python train.py --num_attention_heads=4 --num_key_value_heads=4 --parallel_block=false --init_std_up=0.0152
Each number is 128 + 32 x the weight over its row's rms, rounded and kept within 0 to 255. Layers, rows and columns count from 0. Numbers have three digits each. The size before them is the row's rms in percent of the matrix's.

# layer 4 MLP down, 768x4608, rms 0.0141, rows 0-44, columns 288-431
099:207112145100142074151120171168137185121134122132117188170237104114104077127062127116129158085143143133119125103127074182096143132132112186150135123114123118119142120124165119128194108099225167100092113155146129053105114114126146110142116128027108140132059130129144074144150121131086123142137096131144128148129090215168198140172129143141139136146099168123114089088119140083175128107127152149115141114079130123139134100125117172197113
100:090126131078127062098132120132254088134156130128139148148120136120140081125114123107124063159125168109121135120126221109217137157133157146124103111125130111105131124112185100109096116010060164102180193123164147112145045114120153186134139105070128139127156131159096105062116133133168124166089114155131067164112091147145199125126127165130136127126107045095170099128119137115097105151108168179094083151167127122128214129132121130134147
100:160145179078130174188128119149053045099192129125136121134208137117139110130158134118152102114122123163124135123144008055047150127131134091057127139126127140115152121085148114162145125180126152152148067096082115052129132176091194137136114131077153113090159141121124139162139120184097132107074163122139098136155111079094143125151124129128133113124199081155125145191146116114101164143122117122184114149124128107123150103127104079208121
098:133142178152152062162141129194109138160110131134124141142204133182101091122093130139120169037125138080122127114128161165133150095139141099140119157151113130137145134095113126129034107087087114203036133094141134138132156110085193146151073098230098123163126120129074122070123161149083132106092186156143146088105122151101105137158134063132136116063130064177135135179124147121164101047141206123206106113046130132118147116132123139151122
102:127151081091152177115138119092151183120185127126155042155068112120137142129116126128114102131117122116140126131120110169129108153111122229087131119089126138115172125143202132120194114133087094155145126149078121126092090172123204097111140186105129131136150106176151133071069112081142129148048150166122129111053086152137115132095126129124164109161145121145102116174142102101132113098107130158122152131118124135113123189128131171182135
101:106130147141119167168120046134168081118099127131132067164072127204141139135106130092132200098131113112122108106119141068105170097128126119095122126148123107121214128087103127136098123063148064161151124105113143196127208124164100109135107101099121087050152130133136111063144113165141126171089163130136149120120074109126185127120130102115135127098135160152117088077120123104108112113125107125136204083215126125129217204136102143027133
100:134127206097119061052131067123174103128115131130142191095175098140131156130135129140142122181135103148127126130145119020185123128128129141064124113126121125133194129106136122122092139106102163102102179120174113155162126130174104182138108181152137165092168142153142136158098054100123120160120129126122109108102117132126091124105127151126130095171167164092106163069123131129062112119123126115168151173145134112139142150127146186132127
101:144109105110110154144149139183076118137135127126110152110092130111107127133062130115115159112124183104126128130108103076124088099153125206172141146136128129120114126115130118165097142176140169122103137175190120143139123114104139189111100101148146159166146134153144122208175102064133132167135157139126166220105149105144111134136128154123144145138102127128117129122123127172067150125114078139144134121108126135120199103129090149062131
101:171128114150130198108103145065165126111125129128124120101103099165127099129098131123155105161118173136132156137146051117105086164120121145149116118088127127135116139136101132131135146123161108123170142107093133145141144150094134103142182209202123124120127110145154093101128089193092126188121092126134068134116144098133114125112121126115110080153091131125129120145149121126191119155166192162138140129066124133123169061125127175121151
101:108116134159131140101118125139112143153139116126120111114086153162127192123147124139139171138135153116132135141139061141137087176133132106253116131102121128115133125138148126151110135136066164140121154077105111163168124142094152116118083185091136126165169175150143166127112129160170126133181167165126095064119149166128121132095132152120125138139175107158150154130111161138151108119119117049094134165088127126127027137124148058156117
099:092156148125120070154135180118055108130125135127111108136073119154107099128206129136131121111135138065138117149126058159113144133147114091161131176159136126125073123118163098128091127129054102193161096089071120160116141163139097189141161196087099139208151103146148119093108132092135135065148148118110173116159109168112118126107133077135129105112068128150126146124137152125160124092141115186158151108151136137132172192127152151072128
099:085117140100132071089125096130113117160037131126134125113108129148128176135165124105125124026117114194123129057127210143062172093142112129090134134125133128119061121124135124125140134021162125153126102071086126172114131123127161136129100116199151141167164159061133155173140241125126136140185073107134123128092133126078137134081132135124123175146109116086119094204128143110097104154114194156124114140158132130122169174133118130121125
095:148122131068122121100133147145218096127143129130163140108139141100134103131153138153147113072129143172130122175118120125087113114151154113042147147144136136116169117125159131124142126125177155187112054185111145178156106118148140146118089094051100132162147138059153130147131093096140133129123159137116142090169099138148148129134133154110124108230142128149136121125116124125089117176122191149127158132124127136156109130110106167026126
100:087119209161136217105142141149035107135107127124162167067158146129122115131053132139098128114127150128125102123118069057136112124155156084162122110123121134127194127103143149122141123092124160124094181089083129048098151170114202093130118038201136152063151136110144209111125096121117121127178140124123134154146130183151149132145129137137145066122079121130111151034127143165146116159093136112121120130114121127133127180153153181044159
100:129117170063119075137129114043109161131142131131133158096066149253110160134184126176135136169124133130132137113141167175079080161132134195146128106132127129119177127103149118148149131128130090112137163173119128051070140163125161129121149117081105098184183111132144113151128098158164132122126124127123101092124145073099130125152123048128128157184141094192142108129117117084194162132150142148166113151136125130141145135123116114092105
098:073118110076114093071115188172103167116106115128118174104132120128131149132180121149100099135134145126124127128093212128182151165123134160104128089114112131113159133134131148128107119164112151098185108019194150095168146134121095093136108114131137154121100095210103166105106102174129125123177146125132109156163145102083088125177122111147119140205166111132156123011131132110176096154105105126084143119186129143141149140127155130150120
099:128133079126137106152096222152141183126110128131138107114200108101136130136101125135149132148130145224139154130105111093093054094140129049124129108134136126124113113137069125106168111112166133148193116199073124177149120124082141062141097092177129080162134104115110104137188090176100129163111122128142096154166131117149138141142127146148142161130155111119116167146135115117093135134139117160108130085091127135135161098117109155170146
100:161114065102121100112108182109214144095143133127068129125078122134125167126154112137160082128127114149127129141136114168197072169142105165091139129201133127128119131150106142147099128175062144133155101028123132072119161117131134126105116134220138178107118155152153099076153064173111124136115104150135121105125110108125094128141129172103138094091113126112154108115129157117137144163137148143101096107139131144138100090127123104133141
103:110133100112107189127125174108120118147074132127119116115133095167134124135148132127140185124130164108129149140129111082129091129140130111088122127132116125116173129130115125106128132105199141156120120098218114119103155128098170120133129100089114131129123134117170097130125238072058127134143130105140126108192115139176065134094121135126128086119104014158102121090127111146121100153150107139157105095150124142101093043129125189103126
099:114131142113137166166131129120170191158126124123110111101089144118131122128214127131139158197119097110130131112187121141180117131120107184144123149105133128112125128138056134168205140129225088049138115137093136133107189115100127119107154034119159146118151104123080122159124078050044125120134131099119120100136153088143103116135127119140128158095159160140093129023117153116145156097128206130166200143127131137139160085134110129090145
102:179130162110133189190114159128135158126188133129145144129122140135122100126074130140119118156128093144136137144147162141126146151123126173166123115125121124137101121118109126153130154000130148096149112083132151145123070129117087100090109153124074135173154161121122096172135067104148126083155098133121133135177127051145089137061129142136104157111110126124106131159121135177209114098138089165143160110095131116118198042119143125065106
100:117136106128133159110110135145102150138076132126100111092181108142111163133067128132175182144137149170128142140150134173185133140143136107110134127199111127136169125117133122159111128097065116115168119197071113121150087113080172082142106162063096149101109123138150090110039093181120142153067131140107173089129130099108112129116132116129134112150132106152144127154134120134061189175140074128192072143194127150130092075129151105171105
101:195123085098126152132121154140108121155099130129195037173150138115153164127176125102138174117117125151129124143085066152091129113124130139119134098132131134123133119103153141129051126119139136159150212080085147179120058112065175058140139052071104161145151127160136116081100155121116126143158108125127139147166122148118121135125134080118100090220157066107118065135139134201067158160129139165130133149096126135130127056122137144056121
101:081144111069138169159134173128222170161113135123150157178132106132142100133113126143119071118145136043122128148116161145111100140114140105090113132084116127136123133084137127143112126120137108100118111093073126048113126105084206043115052028052145137147150106104127077165074128114134132113094128137141137181151130116146169132106134136130111148082162122122130087120135133103115144078116102102142110187074130134142175123120109172156129
101:177147164131130130079136153201120110127118134130127174112158134124128167124142126133101096116127109095129128172114207169086142144123158120156101125085139134141097119124164149082155122134086123052154097127094115107163125086169124170130148132110137068132117190195128132193185055107124126144118091126134127150109141229117023133066131108134105162191099077071124136123126130174120090163129080127107127125060127142140109164123135125132147
098:207134138170143206088131083116200116086151126123160109090061166089127128127182129132121071097129141118128133089129100137160185142131130118094118123088129124132107127119107125127159109161090119133112137082150115161113085130081128157132140173182129169092142137127143110105049065136081132108109147117131202134141144130098092128103132035112111114102114128151161097095125133171105090206088169086177111094068124113131169133120079128083115
099:120125118136133032046129178140084139095111120123126171130119115078142163127150124111163170129123125104126119131110196110105162182123135092116131113113106116152169126091125142143136128047147118114085113058171144095130188171135115094137147125168142137170072139122132064066157029071091127070221104142140150112172075198140141124084120156147110089135140105144135111163116110148160125081128147120163133108119132112125050079132136131128109
096:153131138091130166131136159108151127123136128125111134126091150109117100126068130117144174086135111151129125164128144120114106053127145087095103117166118119131123133124120123124174129152089073201114101151188139138128072155100063044140060086133182108082156087123138178025068073161131116080202152137138169065112156089099140139063118115114144115124155155139103181137134104157114089200125103091116068111152128119111146127127177128125135
099:146136106184132116192126099180118170096108121128107145036131126183142124129118130132124148070141144101128128130142046151046112114116133127119130105059139130114090123133168117129147130063185072147148116048104133135112059150130145126126164170076123189105040102110133152013144036154198123066120183097131077144104103150136058125171128168129128137142124053140131163087142122143153144134148115130110142131141124124130067123125112135177160
100:173143159194130135160111101160083200130145133127099114108056103215126159125110126106107105160125173138133126137101136035060143091119150063080128137128126113121159133110148109132136149072097118135101109040141118141173101130145083198128115152132161164143219134087102112086095144108152134117164163109109128154116116145164076131080130066123123173084161155078119106100151127079113095115116128109128110119100128115128126160134110118142134
101:178136125175103142165125087064049131110099136137132120133158132136128050130151118112142215105123172117120117093134084150149110135112106152176134131107122125147145132149093132141083109112097145101114115217116143070121170191153065126145182116085097111100129126115133140107131203136215132217083088145124097130153133094212126121067127115133132077167105130074116117036125133166100074092152173125165146148109127124138146142119121170123124
100:184127127170134117126148142059186075129129129121136149169179099119126194124120125115114190095132111125123136145142121129047170117125120170074141143145139137123161127152090177146067128109124127223102110119094133168099182094173106196140102207079093163205111082112149125037115176108193133106109125129138141111098107144152149126080140094127130126129107149138161100076125130137151108139126140184099098133119123120131067112133120090081126
100:140128139172120071156130128145143144118166131127105093106133152124108166129138131121136164065135125079129133089140139144101164053122133142090162114168134129125075132119168158101238137182203143095094133130126129182162113124156078125113178128109120127147117103154147064168130147116144137096111128128118152169156108113150128135157130119124117186087096234090143139132123108178081118138080156125147165132146133110137132167133095156103101
101:152107219168130065148138123167088114115187125127114146149221149137121158128136133161147121173135095128126122135140191100146114169112151232167134147099146126113124127137143135161093129131075139157117105123123139136158198179114159127167108147176136134137103139113110143166168172084087128111047186134128088131024142090117136139184134151128111147107154112160154131111110159063169111122119173097107089120156129136125156098131136162122103
101:107124166093117158135111028131213172130119128129151170118020077133135163126176125119126150139131075104116149089125177155182097135115112137148112125146142126107115124093125111107112122118185128058093149108146102040147136183068151105134151087094091110091153091119110123183074122156095130099079122105119128080171113143136120125066126166111134106079145112192125126178142114102087111155090119106097071115124134132120083138121092145164146
101:081119143080132100181129124179117084119155138126161162212135117166134081127138127142138123115127138073125149087128116202158102158142137138188132142155150128119122127143240120091106125078109157084113168163154127102183151134131072106147098092158108137042115089152148165144089081130124134141149103114133198110143142098120117136008125164120139114194104197124144079081121138149073139097122180074114050143117122138146206138124135158219135
098:169119102177120187127125164132141212108191116126131087144174125092144075126171126125118160129127138066128127123143194087118143143125157126156131111148128130119147127166142146098152129083102097102146167104097134113164114120127134064134200092064141135097119133135139077208128188105165131160126123135133122139124146043157119133140126128136133137150111071148117148186130149108134120168117161107097189160105127125104112097117133175166126
099:164117134119131104173134141096183105104170130125155146112127108152138089128115135101162154119131149176136134115110166102095116066121130138179146137158122143121076131143072135092083145107073130125074112130106131211159070129096198107131058072117122175074156079145091089109074102165118130116123122130136119201109130125125132134087132109121154116139134118160166141101126126101175133172124101143143102130128126150140109118138140150250114
101:046126083108124124184131172136135146128099127122087115146192110121131109127104131128131083102123117155125136085131136171160138129153124138108126104138121128127126136104119123138153108113090140165140133074093129193145197114135132115141140148115154097120175123067113119135141101117053127130137094141126154149112145057130088130141127126126119151213141057171110142063128119185134124193119055105111102120148130109138138114127100113142114
097:134136065161115173123136128095084078134118136129135100144081119124124137133153127124119153142122142171125133114166162151117101045102121124063133143070123133136118124133170117119132106112133125199140101124132095077150126131194166126139132141090162110166107081106123110082152130108173127096141106117141067078066106160139091130177123070121112129119146152088139117075118120103080087135153123120109181130150130128115114111126129074180129
100:067120172061124191133131180091211144131125131128151068170093138125110129130176124134121145168122120187120139109106245178137138034134132115088137135136139124138119127156104141159071143157118139084114173058178113060139162133103081141130106101055120145171156122173142132171137248109157135090110224122122155111092127112111127129081125160121102134020144122140131128120127139107129134103151047067161113113107133115127111111132129109129108
099:122126104081130115057124187088184151128104137124120161095031143135144115123142122108152108155153118057132128088112186162189128135127127118119104109183113124127209128118178137095112142104139134162153063136130135115131090152117079163151098186083143136088139101046153134109112020096048127134109092127133097130107152123117191130062124121133119147184092166083127106059139129156100100164137018115136086103163125141126169090120157059070126
098:123143149056122143096127151157117143104134123126136065123165177150119172122148133109125145122133162178123108143131197077123191149150133108143150120126123123120132134113091113138125138026075159082180170110150136125138141105145173147122067124086128149105127124159090113089103134088135136133159161133125117125157139169151175122102135154115126132127092148138133106106112134126101107142076145182101157107066121117143155170131144100136128
097:103139121149123140078121130194199177131169136129079161162146156135138131126188132111137178160135131161130115143105140138171139133133144116095125133121123138139085129132201135104144140119215146172064235089177142193112169184127183144104115161121136112087134152118111126092092248201142136136110135152117114148123129112172194119142128174119125177129117147140101167090117109062113125157097175119107167119199129110115109114119128180165130
100:225117102164121170086146132114126147153116132129072095092146111169141121124182132141094097094122084190124116143149136165064104114121106098052132147104141115135148130127166106111134133087125137132180112113097128167128122070126140134117172133116131108130146199181095096093101027096099134063128092127117181149150110085148107134066122122132132187105146160105097185183149115151122145114141102110114122118103127143128062086132156049126150